Part of a small language model's weights: 5 heads of 32 (1 for keys and values), no biases in attention or MLP.
Each number is 500 + 50 x the weight over its row's rms, rounded and kept within 0 to 999. Layers, rows and columns count from 0. Numbers have three digits each. The size before them is the row's rms in percent of the matrix's.

# layer 8 MLP up, 640x160, rms 0.0519, rows 291-377, columns 0-79
097:533528511499491515459415562494477451395502568509524564527558537421479436506534494542527509578374577501459397522501499486504469521492372530480492591469498481499427523465531563556446471453515504486551466644409522530533495447476475423466455543
106:575426560540489463520424464489554504462447478462509459505536499452501516533514403464571520517547376543555440478454469559452526487477532510549398531412559482559549509527477441502426497508529441534504461445517588466509560486503506453556469504
101:449530489502545536529488491482549493526520422550440503520491551534505446483545541504400454536464485436441562541554516539435432489440450429524418465496527632464525479601454440490513609501454476498489489525482458573497522535618533495486436496
110:561460550518486565494495456535515593483492523350459561462567524466454438457590517418554487510532500536562535514506410495486417508519489485546508508424544545538477526473441506463483443509468542461500483409489503499498593513477406558551575444
114:580499447423462523549492422503511610433505592470522543500534529575530484545531471469520500470397513502426425586462554543533415598474499508542536488520473444543513493535472539478561448530535523431454498497553470386526473537566406618557504467
107:571457455546546422419449490479459515482507526451548508458434517512557503456482503437576400502475468440476501557485493545574566463534476507470536441497468482432506516468581447478527553427444484497586534468529552432531511539459555449443552492
097:443482486517507534468497438485490517550521490456423418488530504444468545471397433527489435458553555446459552451413555541459519486436579471497466404556567558478590422574497527536452345479597508613482473507427595540476472458511536511505429533
107:555426483628485580504394452485463536429413572476522464493449523517474467537498573395637578531532540518496527440457547490451566502573505507409482515548549461507479525468445474426520414568492460507545471494438549541525579484530556496474529488
089:428548527577484415470483484516506427505507492539475503539563438470564469457593519491578550558430536485441475442383528522554566562461575483551546530527504463424510477530429483407493547429567553504543450501512577439482627519568587560447524463
102:439458527534600517476521438561415526514547417461510471545580564524451426463582475431467558419476582438485518477491492564395514485484504457468474448574533455501465480448451435627586493614521544529513409460507482431578472480463466531450530459
098:480424584560483441541406481563490584486510515495541459507496476482454437496473431435490582543451483455448484549379486605615497543442460424452495480533448475504516516490503482541612455527532502584495503461528520447461565490515512581466535415
105:466539503558560475462492469565478539405534544470504478415540417464503491469503582523502556392523528547532594495477512454457491506543560430534567502416569472539526486515482500501521440525474533535454572529490515515473517580506513463471530541
100:407463503431596499548558519512482413582564397554541541570424457485520452514461526498454550521477532412523573497605539447611397546403540578569418481453401555513581443461590520514478410565552525502473530497537508508514541478447475460515496591
100:495480530510533525480431508587472531454537559545493507455513491498460449506591549441494473516602450512502550496523533438423526474544543418659439409547574519485476506480392480422513494461532492412510392612562500531584479486430464475463518500
109:420518584484492535402457486530513557527460559533505490543500406418474528544551598512544451517561471448609471503530466429553526487498604535592461510437552437490456442497587508445493489542473508477525398508460489587522552519417473529493417484
103:438520497551500458500342481447523589433447484522453547476536515456432557603498456418555505479453529580526503458504478562518471367478432496536411578562467535455483502477417561436498414421560517579484576546498589517548531541531407524563458649
091:440457566490469498469571492589463487482496499481497510465637473475407433567553430440499513511509517439454522480522555450508529419483566517395478481555500514511526529451531570549617446414536572443430394524508536497512488546466487578491539570
091:437488553587462483529477431466601461428501547508589459508465549512420499425555539484477486527450502505526520565479519443617539563449471467486533428438544538457544506497584542497466527485450489557439507496504546552453497435456508551533520538
106:521557567448488485410443508450566475487482573525432461502517466511506469567509447508515441451502520529425425567525523536507451580503507443481458545475436517544493444444420441527500526524476543447463419492549507448611430577465471441488460613
101:541540459534576610543525531576465505538480459587517473606465505468471507477484521531534502565460519384494585526423486539500492419513472447549441529528500465504463443579567534550527434446511519485520546541510550541603541518566530504514559480
098:419452540462540565499399568500424619587544399462521462503501498456501491469472572530532539489478540492636498514595479491461462412522506491469471547518456457603568536528563544469586543441519465546534568477537507466538514418488543515535415426
095:511375475550442531578545444560441471485457522538505512476466514500474589412491516428411398538523408581568516487464548582450442558436455525547543488523487555512534470592535543516468511549514515506469504543488531397462507419592455544436541542
113:482471468502496572491484417513574499553487485555507453533420494449455575506532439463567373572493451452476456521487514497447478498519505481519493486556510621513552494542559495597479440474466507449481577503464558567675480540625443599479454612
102:587422542582471517569546561567463523569510591521522431547545441548546465582485507478503601452548526488572507553426506583579489566494413520479499451522459423475470514473486598440582450461455550484525477441406503442499549505522405583441457524
099:492475348507533475529463574517479510469390452434448557474444459498474486461457590546485470504463478518540476464467552422590504461453529475501526573397483434488446451523520410479514470581520475477483429458520543539532522543530567565462501541
096:425508560596421451472503457455587565599500540442494471505538546492515516463516556503454561515585384559455568526421596529537514453504430507493520608451531445548533477570585457485483529481485495538418466471499453448459441491533523539530406422
110:426522572532474543542513498468526418537564483489474479535547451457482496548489474491558469561415337495472454494540430576495535523400513544496429390442499513528554496495571417515518492551507559554499528445556501568543478495449493464405465469
097:545456430467558505548418497488468497548529532430492510517570539505535416580481511503467512550562568481542519580453497479482450540453538489482500431446548548479513529411475559424491594523444388569581549505520561489496589540515482476441433535
100:529516488532534541488471463466533464625608532488349506587506543491422487552538420416539599456436522558527549545471511561475429493447451545486424466541442425487515483443560449488553476547471525532506533480518579501519494455485487536425439519
110:406461588512511434447483479519504411418540577449553557460485465452520488487513461511574503535491491486570507526495401474499478501547520646538521544479513495480554466478460521399590409440448496439622516492539503462554469558466492487478481467
101:441564485551603466546539514533495526423505407539543423399467535470501573561400558521434503500555535441551546419449456389540426492459473506562496490476452437490514487516495508512551522426512409488511517467467465425483472564456530461545502509
098:428501551546467541489422468530555563499501567500507381531507418539531569593517479428551505446508554501530569461552524484459496468496599529450359515382488462500503561508474493399530431477448546464539529439524511430518430569455565550461507547
095:501464469504482493566454473610459518405513415430562465531538517528504426571488502486441424592487524473521498545527506577543487527502420549413466556562558457552468540452497488582550396407486482521508532515520565503529439491444528546459386481
099:476533561537528468429453504464602534526459441449392505496433551478499553517450444526541412437501503422492494459503494465544527451457449433534498490348497500600566507635500451520501486511488409459476496553587575470468501455560508627451517438
093:514463582448501526528585449500474446552561551428405467478531503467389442509512488479479444514515490513581550486461497531553420497455391499518571501470364480539504547591522498496519461524553411625518505526599540467504439517623606445512451555
094:523440540551511511507601528418508543399430566415449542445534626570503533560541573498493476513503549541526563537436493439535493368523501492486504514403541505417431508499494522546437562453494550507489473529465509518565484445516423434439556564
106:466570456550523611443454434444618539535518518478425535546499561510510517452508590605498492556464502347519480539461633435547456468512419532519460511475499490430530506513468525487492550554464496508514485512438580527509528505498440571487575409
091:595472432429523463500476533589477566482502558490474468432569473423506404468496493486586483555486553505523453516512432473547499535507570574559451583371540458478565553585449431475584418618483517458543435461446583496481535524515505514527524555
099:539527604524483505444472430533467492472569445528455514579488429443499567512510487387587545579485507575401525467460463507454480549515635462567467471485547432552528581564586486452488475514529514454552494481524513520560484506469501505558438574
099:499526514545475560432374473541470530575494436533549413541515594540475606517591537420524511526560551463472572533526485449481478474565509506473435470554579505555435504528464466473473443503536563465483514492447493472511522487465494491412457489
105:453448449480600476466464469550409528479481484498390495508526532546497473541471543573588546471398551452537533466459544452412503474549530418522506571479560519498537437505473476463483379501440447535485540623488493482518468469483550435517463551
091:559499545494530501485450488454473490537528561486481409560528408434521478518528491598538470551530505502470558528551449501457561460462537528536468629362529372485489455474473503434515451538563424566474515615510504572440545506474504544512462544
108:425504565477512497444441483455435527512546462429572494542470508541479535468540558421548511482494497541564563520436616442538529520545501497518492490527503497463505421496480502432477449506511487495554389521585501503547586505521585413488470528
091:552425556471430555452432495514475510549528586433485545517375540516469506460536551419541451594580530471508612515509571488526459522498485507561477466558533515565495495502499528456524568530561531564439460457509533529558505587447442573514502441
103:433428551610521593571512502495492475498424439579515489505566451472524609477516476527531439544452445460545418578488484528498460486547485519532425418558545465505570462415490494556522511495440516476494423487484497431481495590537445579493483582
102:493534487536413503443590473511535407533510554489590531502460423467450509449527477560552507526565566460421492519464486565505394485495464516494543484499439432498488509491472490484500524525511513523637403438434492575600514521502541451517578538
103:445502521522478527542500493532458467599576437473494589474548474522579448497590605430560532562567413444453520473499550493550432572425528581545521516519511420471560557453510496446486547541492500557497594520520464468554471528434418515486473470
100:465532543468452502435415465586474544580435607543551539530575513520413556479518415439513475498514523561569517540467476463504516480618443548614518458364569547500498480544512516530518529444569496486545556433466528518477577481443466463417561538
115:488556505470551460503452404529556458517595552366536550488461570538492424473578576452613502472489517433513568512500512563519520579397568470549424460502499478557484503417588468502564465588507523528591520516522472496524516471527525431441538603
102:430484529481437469585468450496465478539386548474465517556525507566449538616499492574554495412603523517486512540453491584488434472430447457423441449475494493468457451498470440470538521512526582473441480504511491389464484516525588554521470504
105:610501541533416529420511522601475551570514433524512391565509427512484494557511546483499589407417494438488530506504509478560519512512511480576537513480504440489592550523457552498553464437436545469608529538506514530613501533490450471535434438
105:488445403483516566545558542567439525523535554505530454552457478413494497478467529539549554585563421429417520499485563449475465623433501534548607378571509389554473530423436512552567452547537499552538591523528441571449475535643549535454544509
096:425513507470508507485535502558448470454511595454528569481507415457461411504522575509447481536512494452528551555516470406477479469551501513388560513535512557513530536498415519441499490407489546592538506614471473479533506654540547444439435597
090:540569478490548462453397497487474499506543433492514495545565563536394412557476501519522541590583439482613560503423500527490504505434551506468427563447516437464547567424444516522568459505434509563521495506538424422550457586513362542459404530
092:424534491494505533461459493476617495519505477472396479490467551538512536457495416370494519506415524425586443551510455561570525493533438515477480467500440541496462510452565463474448493513452503421448610446595482549494463547564560452421520526
099:483467600482425536488511546419452532517494618492415472478569475515530412470575396446434606481460483460557586567511474482563484553423518519543475487530481544524525525479531477437553550506602513618549491603506553486497546603465484398521552518
092:499416443518494495471473492505485555494416568494509491534478537524545521563406448400553470544481461470491449480481554567524430572449492523509542476468496427543489548452438528473540500558540473557554590470473548443531536502646592471491509538
103:479436457460479450554490529492480516531609463540535570491637502436466509531448582403469586469519538395491560561545449591447503419385611552579492532512552525477550466480419562484535526512511578584469530493415499451484479460519504500536471404
098:580463558480450474460456442547438487488555558490592516506532473492535524528548474394577559437515576497442534437470493529533453477605494452509497481552545504503532488540490456489495500426480561492564486528604512491478430418556435501567439457
095:472571408500571474521482543434450506488540560496527507532601510472547385566456481432476449441579508526520554502497439514426420520507425524502537578431529410516437542434400511487521500496494477547501427494549613479562592558495512496509512539
107:578545577480495535472441516460449551434490513549524505587490413441569495558480490578533372536555509488496516510530539520462461576502530426472379465487467458515497528558487457492515467458469380507567479563450488464479551515466529522588433403
100:460478426488456442547507542457451494466462558551448529541515540490439452622507569457474565493453483537479529577524506481530466424527494536492469484492472527472527484494508435494425572447456591599529557452503552412483498467505472484536535520
090:479419515535465515574429556507457540616515442506491438477534607494446482465519469486610514497544496524526530509451406539637454453496455565432523506542451443564496549500475483518584421571522422536532472571578487448529512546495550447465474521
097:524448563508510434496528594551523599526479509528460492488391500455543427465475525537542482465534578477517523523500477532468457468505487588483564421587554514515514461539484523438435445476459491560507461534590508548563411499480464466519394591
089:507524503521552471417500502591492514427475559581557419489469493552535547498471501442563578501416583420479498441400489439426493529426439530520471434440441497565492478447558528496543512571478463546467471495513565553461556618511456399598584554
098:520523559487408494432417459468529533475576439391393464511490516481471440529475405435495527558505547458465516485474589549497511556450489490454424507542480390585398537481506443502547544620546484559442479510556573589554512543627533487533501466
107:500460556537423491576556430514458397499497533448530529494477524460489548481458492482429570503506483524497462445480563557541457596450500619383455503480422539454524524533441502463498435425471440538566416481510402489526499538576493546484481490
096:508502551460449501451531411491523471510438598461440463525504572520583520574539557524494630478458520468468414548483461512508405550515520477500517465429431460473592546530525467537455568447563579430441576523580404556497472516450460420464550597
084:482563575494510482518518497443413537443498562508489545454554567531521523537555404510458466486404543501573571494522490443575530549430457422554451596559427459544468460538399566522458581485460444456490496544534538488471534529509523449555518470
095:463514469491489523480467517462507481517607505468451458475408524566487534502405479507547519447480555481593650418484595523607581464446444515545450428550557422589482459570536532527519498556505446457583469531483500449511635507503466535452489596
093:527420546503430491394548469497584472566494532398513528448525462433374388581580457468562505440463488452545457545546494551515476485479435480598469508550555542576489477495430495481603527443516455523431535448543562550507428472521521458548496477
094:535457516572389519544496508558511477510463534496621550443444506544398475483502502422382512553581430492493435540557501485465404430525556572546512476444505466477511511484547608473556504547513480537549457467564483442513525622501512486553477470
096:412450464448541496552448396465503520554510583460484558530494559468461486586454475440481426547450492552506460471515542469496461553578449575430428563515452454513444536497537454590491480506478483489536563434543478390501485518622478485475450545
103:500528450576448472521529500468449511443577489539417393438579557417502513413479569490508482493584425521514505489507516533577543568493501424424535531518530456559496569532462471490474492509393419523453487561564481428587449570534392480468537555
092:502442547521512533503547564477453474572432582537602527565466541509542490472518546462579562450457433507475514527538561388579521440541483579402518492432517490522484522539610431557490494578381502465545547536511475528535601438447566455502453490
119:438498515449504481581553437416486578586539518493548549459484467452470442519507495534481426475560510444482451473441481609536506517426489575479503521471605500528500459497535577516526478464544380452590415532507468469496604501498569531481460550
106:498429449495521487542454458605465499492513478462493560467441391514440495585470473596506455573464455513462440551520466541515455514576551465506459479526508492621476490537600471525510488413537505595524547509449422498459523520516524580488477556
118:526462505503561458432446502572580534422485607450474424524526484499533605529523470479484435477582461491427509436506433500499485540430483510445538491582494525603534515548518421443513520466427493484574478524505480536483523579499587582412512486
112:477525562452511481395456540578480484467519560347421498483478525540416490499553557510436493542541487456492579446494440482597459596483472514529495546453577534458456393488555400487503510408498521594522509478584474516580476572521492508405502555
093:501430458499522553558472508515416414567478395551504537495542513570486457574538536471494524501449457461514562510524527526542528561550525543435456453381461493547521501468483462450599517483554469569500511548530391427490609565518468450464404445
101:542454509521513556504476506521452425487479458471517455506548469398490527521523448477498521595512599488467508452496488465534465462437554482611549557559496504556510405452607471404492583595556542474456446456477550554561566501559490408521573526
120:476592520433539473581503494444474529420500469452512561573517498464494459528476501593514488539454490507522486526466566566564478584483461508432479487509434414504423468517540416438581469493398524440562437506635469517567454576475507439555493478
113:465428445521452516461463503444429400506552494515471461490540549490538521500547592595529461535465547376590504501444485435468459408524542455441522386466550571463434458508471517560539527509526533522472476555505486441595460565517596378416490469
107:582432490499545485466516466553542504523535540449506469504533458572570487500428420482499445547403453444464414451451641580472352537433473527439491440517441415545478505527491486555537489491481552561534540465540540476530533499578533468515542428
106:517379538484426482471534487565520490501492497403497527531512498564448427537462415544514597489461461493510511495505541544472576496540507467428489441547474482507569516543519596498577580480458453580429527567450546459486513499431421465457514461
104:472449418462511475555521518488542458528553486523501544538559564419587494579402467493436468554596497518553465514522635488548534491459541555394526513505473493466503456508566478460639402483547469452509499431489518415523501509589473604493468526
102:565524459468575539505450545491497514460510465483501500480480570426520487644500568467520478496485605468437465540531494586532417552391501388435419436476507381514531491498532528513485560549546467602461451483417459514481495468504445555529446492
# layer 8 MLP down (transposed), 640x160, rms 0.034, rows 291-376, columns 0-79
095:533537446454518459480438563549512523494552475469516487475470552455557500512520488466504516566463569488464524437506524525531500577461496508464504584469501472454507501534563498399486543489494432617481577484585542445531491585460503580433499499
095:572452447496503489515566532483511493503586457435497427468508504497502489544637487500470560510493505468522484493492431493523465473403509492545490558419514477514540509514454566481467584476522487543515481516473588517586440501476453380569519505
099:537560546409509454520528560444502499537556462522462431523431553480493542444519557477416503370566519479419567405570592503486475542534502469484540469448449459517491550495558589481516464506515532464525439575580515447449488528499508513486523489
125:461602457529601471525579507472564487517599568468551454491451528530511508492569533462544536505505489527513484502463505519498483548622592550595587442527466521422492502482473507513471489391484541449439396474567548531592481384460482521514568456
102:472480546495528524451482473487509540563485475562496560538554582503461431565494488429534603485535590528497430457549548445493501488489506475519486508465456478503487464456383461473454590542477503465462543516466492480448513539517441544570504446
097:489439519508546569488520549513580507457455503551520508517461407466512490393523489372459427395491522414584580551540536529511543527509474513529455540501436569512489453496516447530447520579485467432454474490462540481534434459507539477519480434
101:489555413436407516496402497512516533595475390429537458499513417465520479458514522492512455384515527465484466585499552461434475472517494477459457516576589541485505478559522486487552473488484528472533508584549542455495513571433492434473437506
109:533487420523531531471547539580494533497576450525406522467532506434572473543632461460475539479514464567475500405444560511468438519578483585405524481428585588434429389539496562528429505515537552462539521531543543460474492421468452399491513569
092:519504444546517578477505504489480561556522492495550432477540549492450486552505488578540413585484546563554474488524540522434507493504475496510522478563408474574505523522548485415499428549458367479534581541513478520483518529602537637521493437
105:459551509537539588508522468548543479487567511490532500497562543524474421505482532628520515562506491464436499544489575462468486528440516429492478467604497561424529444481397439468436584527461539399544485427509593436595512445434458501466485542
096:509414506423496520490495550505523444494475508531449434500511478489462516498476480529522560595480558512466487556475517498574602442478599483487480475493513506430423489457481534581400546576536486579462451501496603580426481418504459521531493505
103:390439445436518546469568461541543474450433522500544532512462556538561561402551474455514491502539377550451491578418377596420437570397439479533471499487487415485559555544493511533474541495447489570534541557527475515591548478571529400494464609
101:478485534492466615482520551479548534426454465483633442415406525514463502459487482512508497585460509535466450577493415551464427446561562529509515559523520468572514454565486504456547505465510432544497551486446488603515497543474476485520445512
100:339542449613426498473546470566526479451444519485473546520583470435472502479562543421491513526442528574539469457430515551463449462457402501417508451469457526475482435478550552489489466467509471604594491417577460553540484520495479577484451557
096:453437493426593512580551483526484448482555421480524516496469585578531533507388500503462555506497502515442525478437509596491435524490398413432550539463450428504451549548534484613548547486472530464463622486509474401540545462627606485514445464
111:564518477421582459546571555494423475472574500430498532599427482501534493518601401442507426542422450632488511546479376594534515486476420477558538382544497477448482500565522543461496527477483473525430462418475518522536496428504426627503455556
096:544534491535547582424536566418452475484559454396419502456484536448497477523475557497448486475487555496571521444514461495401507478450582475484433545554564528559468592532507433595455532557422462609329527552494567509436498489419502508519495477
086:470496514490529551470453537575491442468494590583555450597463456485538408483491492411532507609427512495479570541558489614521516571378494503550430538515521552508525433512513523541521379464491486481538473490563549552517400490491523460530469477
099:526500393506496406520455572432545514514519465446479485510516519533458540442500494455572462509447424597493551494506511553570553509488473497488435512473586549509464475535448543517322446512522599475460421460607538489545474438531416500539492576
104:607469404480470505540498582491523509533575472508520540477544465485515530458502540470496498438449484415476627519467492432502588441402510493542538444452575461530555494474499433487488523536461513419438552542503511548448471450468473465500434554
091:619449515458521454505450471451575532517501485572541545450496547503528415438488473505394482481500523400517536507514541600550430404462564444457418424499436544469421615471457475537549513470526491533470586390527490448451490499534501548461501451
099:524505437537399533507498524559516574411536455456454478492527532530574504557497465574501546558535470497493574473428576421525531474523461482431508550419495565439489558554525520465445498505482451413515451537626451462524530519505517436411509476
110:563540414473481541546494431498560554545545540569468402493463524515527405489382475554516445448486539509463546495512623462412531472482486349560522503500531452518516485553582483541502475421469531444466489598545520460649407479484514480539399545
102:406605490474543568469422454466495537503538551534489574432485525538560523465516569489475437463495491440575487470455593467593606433473514462569489554526451495524374516487514510555515476589588431467564522493512539475487498490546518420457480465
097:540498484479492459522554479555552370508496490538402469505456543506520498549484461444519397553570546542401400455423456436504499516501495499547636474516560526531562506473542434475444482533523491440448490517611449568449513588497561484469464512
096:518535416557476429544479552536541449464571525535625450530523559457526485410526437458508560526530534531472507475495460534401428533458468495494646464521495464585490492485472431498545539562535509513560465434499535554512496591560508440473514555
103:489471480485458402521469530426498506515492510531516505536520564529571488483475489632518457549522459565509434461495573562453509565525456543450552601421545420462462517485469585452498627464471455572513447507414551539539468452552470510461447454
092:465446508496452400489556418521494540553446465503503546515488453533470483462528542509541452459493448431510495539547579589436469641446448560473434423435552434523501522509509464469460574594503491506448472434554543405499488390554476608537463588
101:514490508459444405554457516443610517513544468462412585507477524510464497519511549459530424544503437514451489602522499418504567561459481458543496637518519518452479455503485544428468570476402541550507470472562432500480537489478552512467442575
115:555522597562571431502469530522481530433581561449505490475441473514459379448473544514518600588522509418470531522520419473516475473534513557533498542492509505538430492439509516481433464516451528481548422488560549579361531486578502444469584513
106:469453510499516475508442467563460451591517549501513443579452463566445570481527469456551538459534490526410491562471431576427541464435588451476512440553469469558503509564598503580414523585448459581418585495589563502556564535566485603438503513
101:566517442470480379448400502523422402513511576443472523508420482467507531518614534488496437480514499432539387545445506576506498478455596493543510464581487499572470442521477474398442561431532601491484499585683457488512546519486468505437494464
093:478533508485517557503427469440586463518530463456476537576457486522502395418577481555538478419630458460545518597541442571529437472529533454497549437432531581492372565537519483510486569535463542445538562496464462509446508411452414462526494492
094:495539490550417434518534527513536520504520538505462466447505494424509499541521458504520382452458455432442506480520382509484435443517536454468527548501413509530526496545530442418579521591508495610537486541498479553417529587518594546394414455
091:417499489541453572502512473553515555528549448355503595516529504463417494528408487568488503554517544531469601437543467483463469444444385546484585514454467366515502593529468550496500496481435415459545422524540489548498583457489438476497455423
100:555503507551522422522583542490584473517511485453466608510491585530484577558581577497503444538440462559558521453497458441594481437493572432534566435415443579544519445429563490456572521527493526435473528418481572516518547474531355575447517461
107:511492441449482459510483438441502482481587396513527484654494650452510464424551569599466528567458437454514477474489583474490452526493472559469459482462470472441564548578502455492483408461488553523590551450374508551484518504521459524501484427
091:525559514527467522558520524489404416517517554438519375463495482475532424534449460480534526487509521485520555473517430566463541517478569507467493533555517511470565550563510406497480517542482509536517545502455534593542433494489447412542446423
101:652500409526437523525493488514461434506451432498426540469527475510499504528439497424474420518571477456499523456420581560526499551464436508498583507477592490486587447512492605536472488548544451500508467512480454491488468490495515557485491483
095:542516539540491380416402532457553488531585413448478536473427477464564575492462471532590499499508501537541488503547412545554502575644544450525510455418475561423498513453556622610478481513439452559507537509554581490496509557495454565434510548
105:529552554590434483460564469462450660504498569523538526515527492476489464473465482555550383545551479467562364593500488512514491443416404509472454381519514538532524484452469477534510511511425528484528534520542538483415375460499485630496426518
087:413513535545606558502490497351532504560511531465491623525518470535505506470496416444502598518488529449497418480507576519544521522470496535477444470504427453535440601448502480499556548564519454513535538530488493526400515470360563417582617480
099:512511472502460498532437459503516519571462654431451522540359528590500512427500452530473557611539443452535428476431501474479506431479427495430513426487474568510515488515532486440475529489482481546535442464528539487398423463578475498509529530
092:492502480469473518515535449478463409385660525515441487535469511462533517519439533507515460481520520492512566495432551582469465410448527446604530470511494524496458454469600502591478533419518499509482510500446483460433438487588490459400516558
105:425534490606467511471460478510470458618568418493374480536544478497502497535545451506491441609486552443423548424456477410526389484530573406514496461601477482536500521485533492501512402499502520477459433511503621536483521548450454557431476484
113:509473508359553496471380607480464435496627504530577500520545479542505465525498453551484555508454546452485541489464518431457501486537408507456533477558530447547539518434453506530466443410438556412568439408566428499539571578590454463520516466
104:435470523455471557494505470520566463502460538525529513475522536473480488521468491593468496521491415467477524540533563437565533565464449451589482479522453498445490401449471556542442455492496526515551582542498515511432547527491414459498466543
098:506437496546541538540413545497563458517478485509501538479460485425483438495479475517540449488531598550510470563537491498501404460574503466505504538459457470425454562488495409473456474464475474460484649561488544492580449490575482514437398485
111:570506500451455436564571403556484510442557546437518615550553429568482484454496551463575506520504455462493526548515430462475467593478530386473479505572441504496609480502466476560515510464512510439541540474532413535452492404438525488520622583
097:444485516528449482550400536438587559478499453543514474548567494510543499492469479530383462508458455544533469528453575441535500389582453418543520405591526507507513443506491455548512582526586394455557632537423453472451550521484487448432540524
097:452529468463491539513525437445525514529468533513495465433529545489512547556476509546543494547489582480480451483517538523479508548549485461365485443530437464530574565407572555480516511534531475437527401391476522513411429424535531585483506460
103:493530507502483444457412505459581535433535493511548555456487536510493620518451488539496479617394410443460516478470483524448555488456468447492499378513538519455488462395501457624590505482486485488446492541588486553508606569516457386516582582
106:468524561513605477490543515427509505523517489503643500515584512537510534531548413500460549419532402619429503574488440534527480466452451497528450503513490401523504456548466455539432530526430422566476560553454488512499450480575556602481503478
086:481446492507466538558491557458567524461506531474596503510523501494560542533559439544478456384427538414485497476534461467540559514535480503467527455464463554554399563472521486543583511540447460494526541520571523433502554462439536477503463455
083:427534579464467476416479549417584467534505447561484483535465456519523538323461458424475475466452440521504563522551453577502532497520428485556481559605508531467468519420497477455446525537520372327528579453581503575456501497562459499449565485
108:508413470449510441496458487465562461598415468524445482508419529451411573500528598501496449527538397502507491593484468454468533458435558459587537513462439532425448391479540523500557511567538523506504529500529480461505536576448370497488490528
089:432457498492461482485440552569535512522509548516532579544454480547510538427470497475632543654463481526459490539464501534550486396491565564468564530448535519413478486498525442534568408478464533477528469434523465527529475444521508546434521549
112:511461412469356588554541561451471428515551494461570477494515494473404579486473529544529570435431475492518575482539483495505533499493539461567407455521546515466493556454511491533534531525508525466519558493508502468444560522470419521412457487
098:448500467566526544478498516419505502486469523560485451519587490515523473537373481540475479466456483439547532539482552451526442501482515579481502534536538558365468579451433487543544511479515510486571508448465482514519428469512482499509494426
099:522529466360507538565495518415484485505448482588516483416609487527517442520464522520573489460476564451472546513536544425474569610513589503482508581444584428533441509454475448437498437455492473452459603486565474571543528508495386498533440482
105:460544467487548525464420528507472417447456541517470513567520486519473462565429500469422528445492479419552418472493498516579446558443539513528536492522516440487538449431562623492542500500526434503520525560542517506546509525406462460410619453
100:453496513576549480553539516544449560478470442563535472401445504570577476432516527500428537485544470503396496482463511571499454482453513519429562478527578468549504458492484356463575553548567452474520483514456438491430514529511510568404462516
089:501449549439596438619476510446435553579533440552466504458458492528649439453483532552450487503500460486570577506540476535486505472504564450487456443499476486419436598570554511450505495548529427519473502501484437461496539488478494501504422446
099:507536553559463386498436461494486520648510493401483500535453595519454500503550484476464508432552504530474505515509508497503558515539483511528505493505434555508488557468532454469475394512468456539428558623574538498521465482571467513482425498
095:475466508548485474514511525481462488474547520442566491479452536542521536432535521590597509591541474554420600595527529509516568457555415575457543431560477494414513491468595454576512461503456472474499539452524372451464427510510497536521542547
087:534417534422484518597480577478521447498569435492404562486484554469590488457416476475525528544419545393463481514473497571516445495465436513425492494468422533530515587460499367481522539423450527509469480481500492561453495438519543462547518475
107:475513482526488544438497448581523524399430560457444540510454558453527550488409582554513612497528467415540442464500525473440515470458487611454454515507583504550498443550486419482409493510505519489466411617568550557513595476493497471540546488
097:516478530530510591522407526469441480467586479474549455533517533440449536565548542578511492597433576474568521449578580530562471472432550504522466524528471466532440526520578471543544446491524543558573535565432437512479593541465450562489444430
089:552490518635541488477450540574460447550577612491469481553481545383530443420438484406613546617538474429473413498516495617541523517494461469458473414461552492509587436462518370477585504553463527491496494522505435467503491512501472586501559547
094:568498487512508393528454418517449525465465400573440461500491543594503495500534541467522479407514600490614554471510541476490574475498529507529492486512590516400534504549517527443522492398492507407474458466512523363562575416446514550448515506
095:571527541507536487478530447575502534469478419519493538437455474568497459538499516529540548543505528611445464477431572484389465471498523547423476539505473524523590543514458490437573523408510527476524478517487551440473493446483554529434464526
107:454485506376568494596441476583407526460501550554509490524533518455564470485603471528478559455488582378446517572461507461520455557435432494538488482613443477423517438522492511562465567486460536545491435520579552399469565516536465419533471502
097:514544468401488471527481523384498431514446567526512441478515484431447540490469531544568489437521423459390499506532437481559470499577472467504442589521500539397422400429515566547581441455537507468554586481541529588560583551466527481529471460
104:485474478518455470511554541457520490522480476517495580476548426586455504408607484441513526471583535483526492509430459473491420465574352505494513474478593600492516519522390526467550387514512579573625468481570492495470359532483455549522543433
096:502445518536476539512471497541450522557444509391506510524558585491652431387488536446549507451526532494500569492423514540488508484416400404532479475491482483446524524491470524442556541598559553492497484486389536508392542467494572447473476440
113:527460413379572483518541589509508432537488470502481508488465479590513585375578573464508467510490521450508453498463590514458508524495439482479474526502576506424479446496507578531525570455519568540547442552537502430570540509471499444557588459
114:503467591498489480536451554558527457509470506516553493521443434524475431546488453483538502551463526543523497529572552503623528440498538446517493483480514528443500474503549434384449486468525562510414548555439470469496489502528424553469457464
114:464514481500501465476501554499540424473563546500452446442538483492503572553468536438460524526392468437495557500501425504477473475461533456399518456506486500666491551486586505547481499465408530523492568410513532481497577568547568429465413501
111:508524502541541452499489520545495385539550448541504481596495456517494490473471473467453488460495494420504565514471483503524569467575567443412422453512511572613575536491523481445447455498481472578429449522501467498564403438594477622450514463
093:492472460535435523552502491475443542530442548497514514502563533450568427521552535453470374481468523539521557555515478425622460532501525401502498532525440467473408532522451498476544509425558516563515542389506449483424532520495489473477545557
099:471392406414580523516538578461563424513552545509449524576521451468532458556424512591387525567444553533523525486521521478501466453371437507557532551502474530497534454396448525502485468523626570475506552489448543454490538494489479485401543560
110:583472469475487530499461522455477527528507482503531596554563602512428484528469469408451446542513437501540581462462465417542566484563438455490498534467574485500517534471483513434523536557486449475578511482449444432513535487430579471516465465
118:514353583423503457528468539452550479416533515558508477584453487520442542549404518364596417493424532464532550461482542523527566438481548464527429517479446482522447551461578499620478486513537473581495533447489474449510547519460513479470480507
110:565528534517592543523577521509483431513543496559494546597455432405501649452617503462470504565474413487492519522514510487507478488480548554571561427493487487544430372376398491478454501490446547483545482501469419504472534565479448541488473534
106:519484491489551528477454488523557450538428486456414499467539510505556421463445471502491509490560547485479526498435563513458587539520615475423509463462553467406566615456407516459549628527599497474516478532408600544486508523543511586487448403
111:504605439549526532458455415514468603512459508384520540556415495505465506527383447510533521525460519549479537550567500474506533457544448489494480525462573578611510510496506526352473352518597527436501481539492454467516562519458467565546456454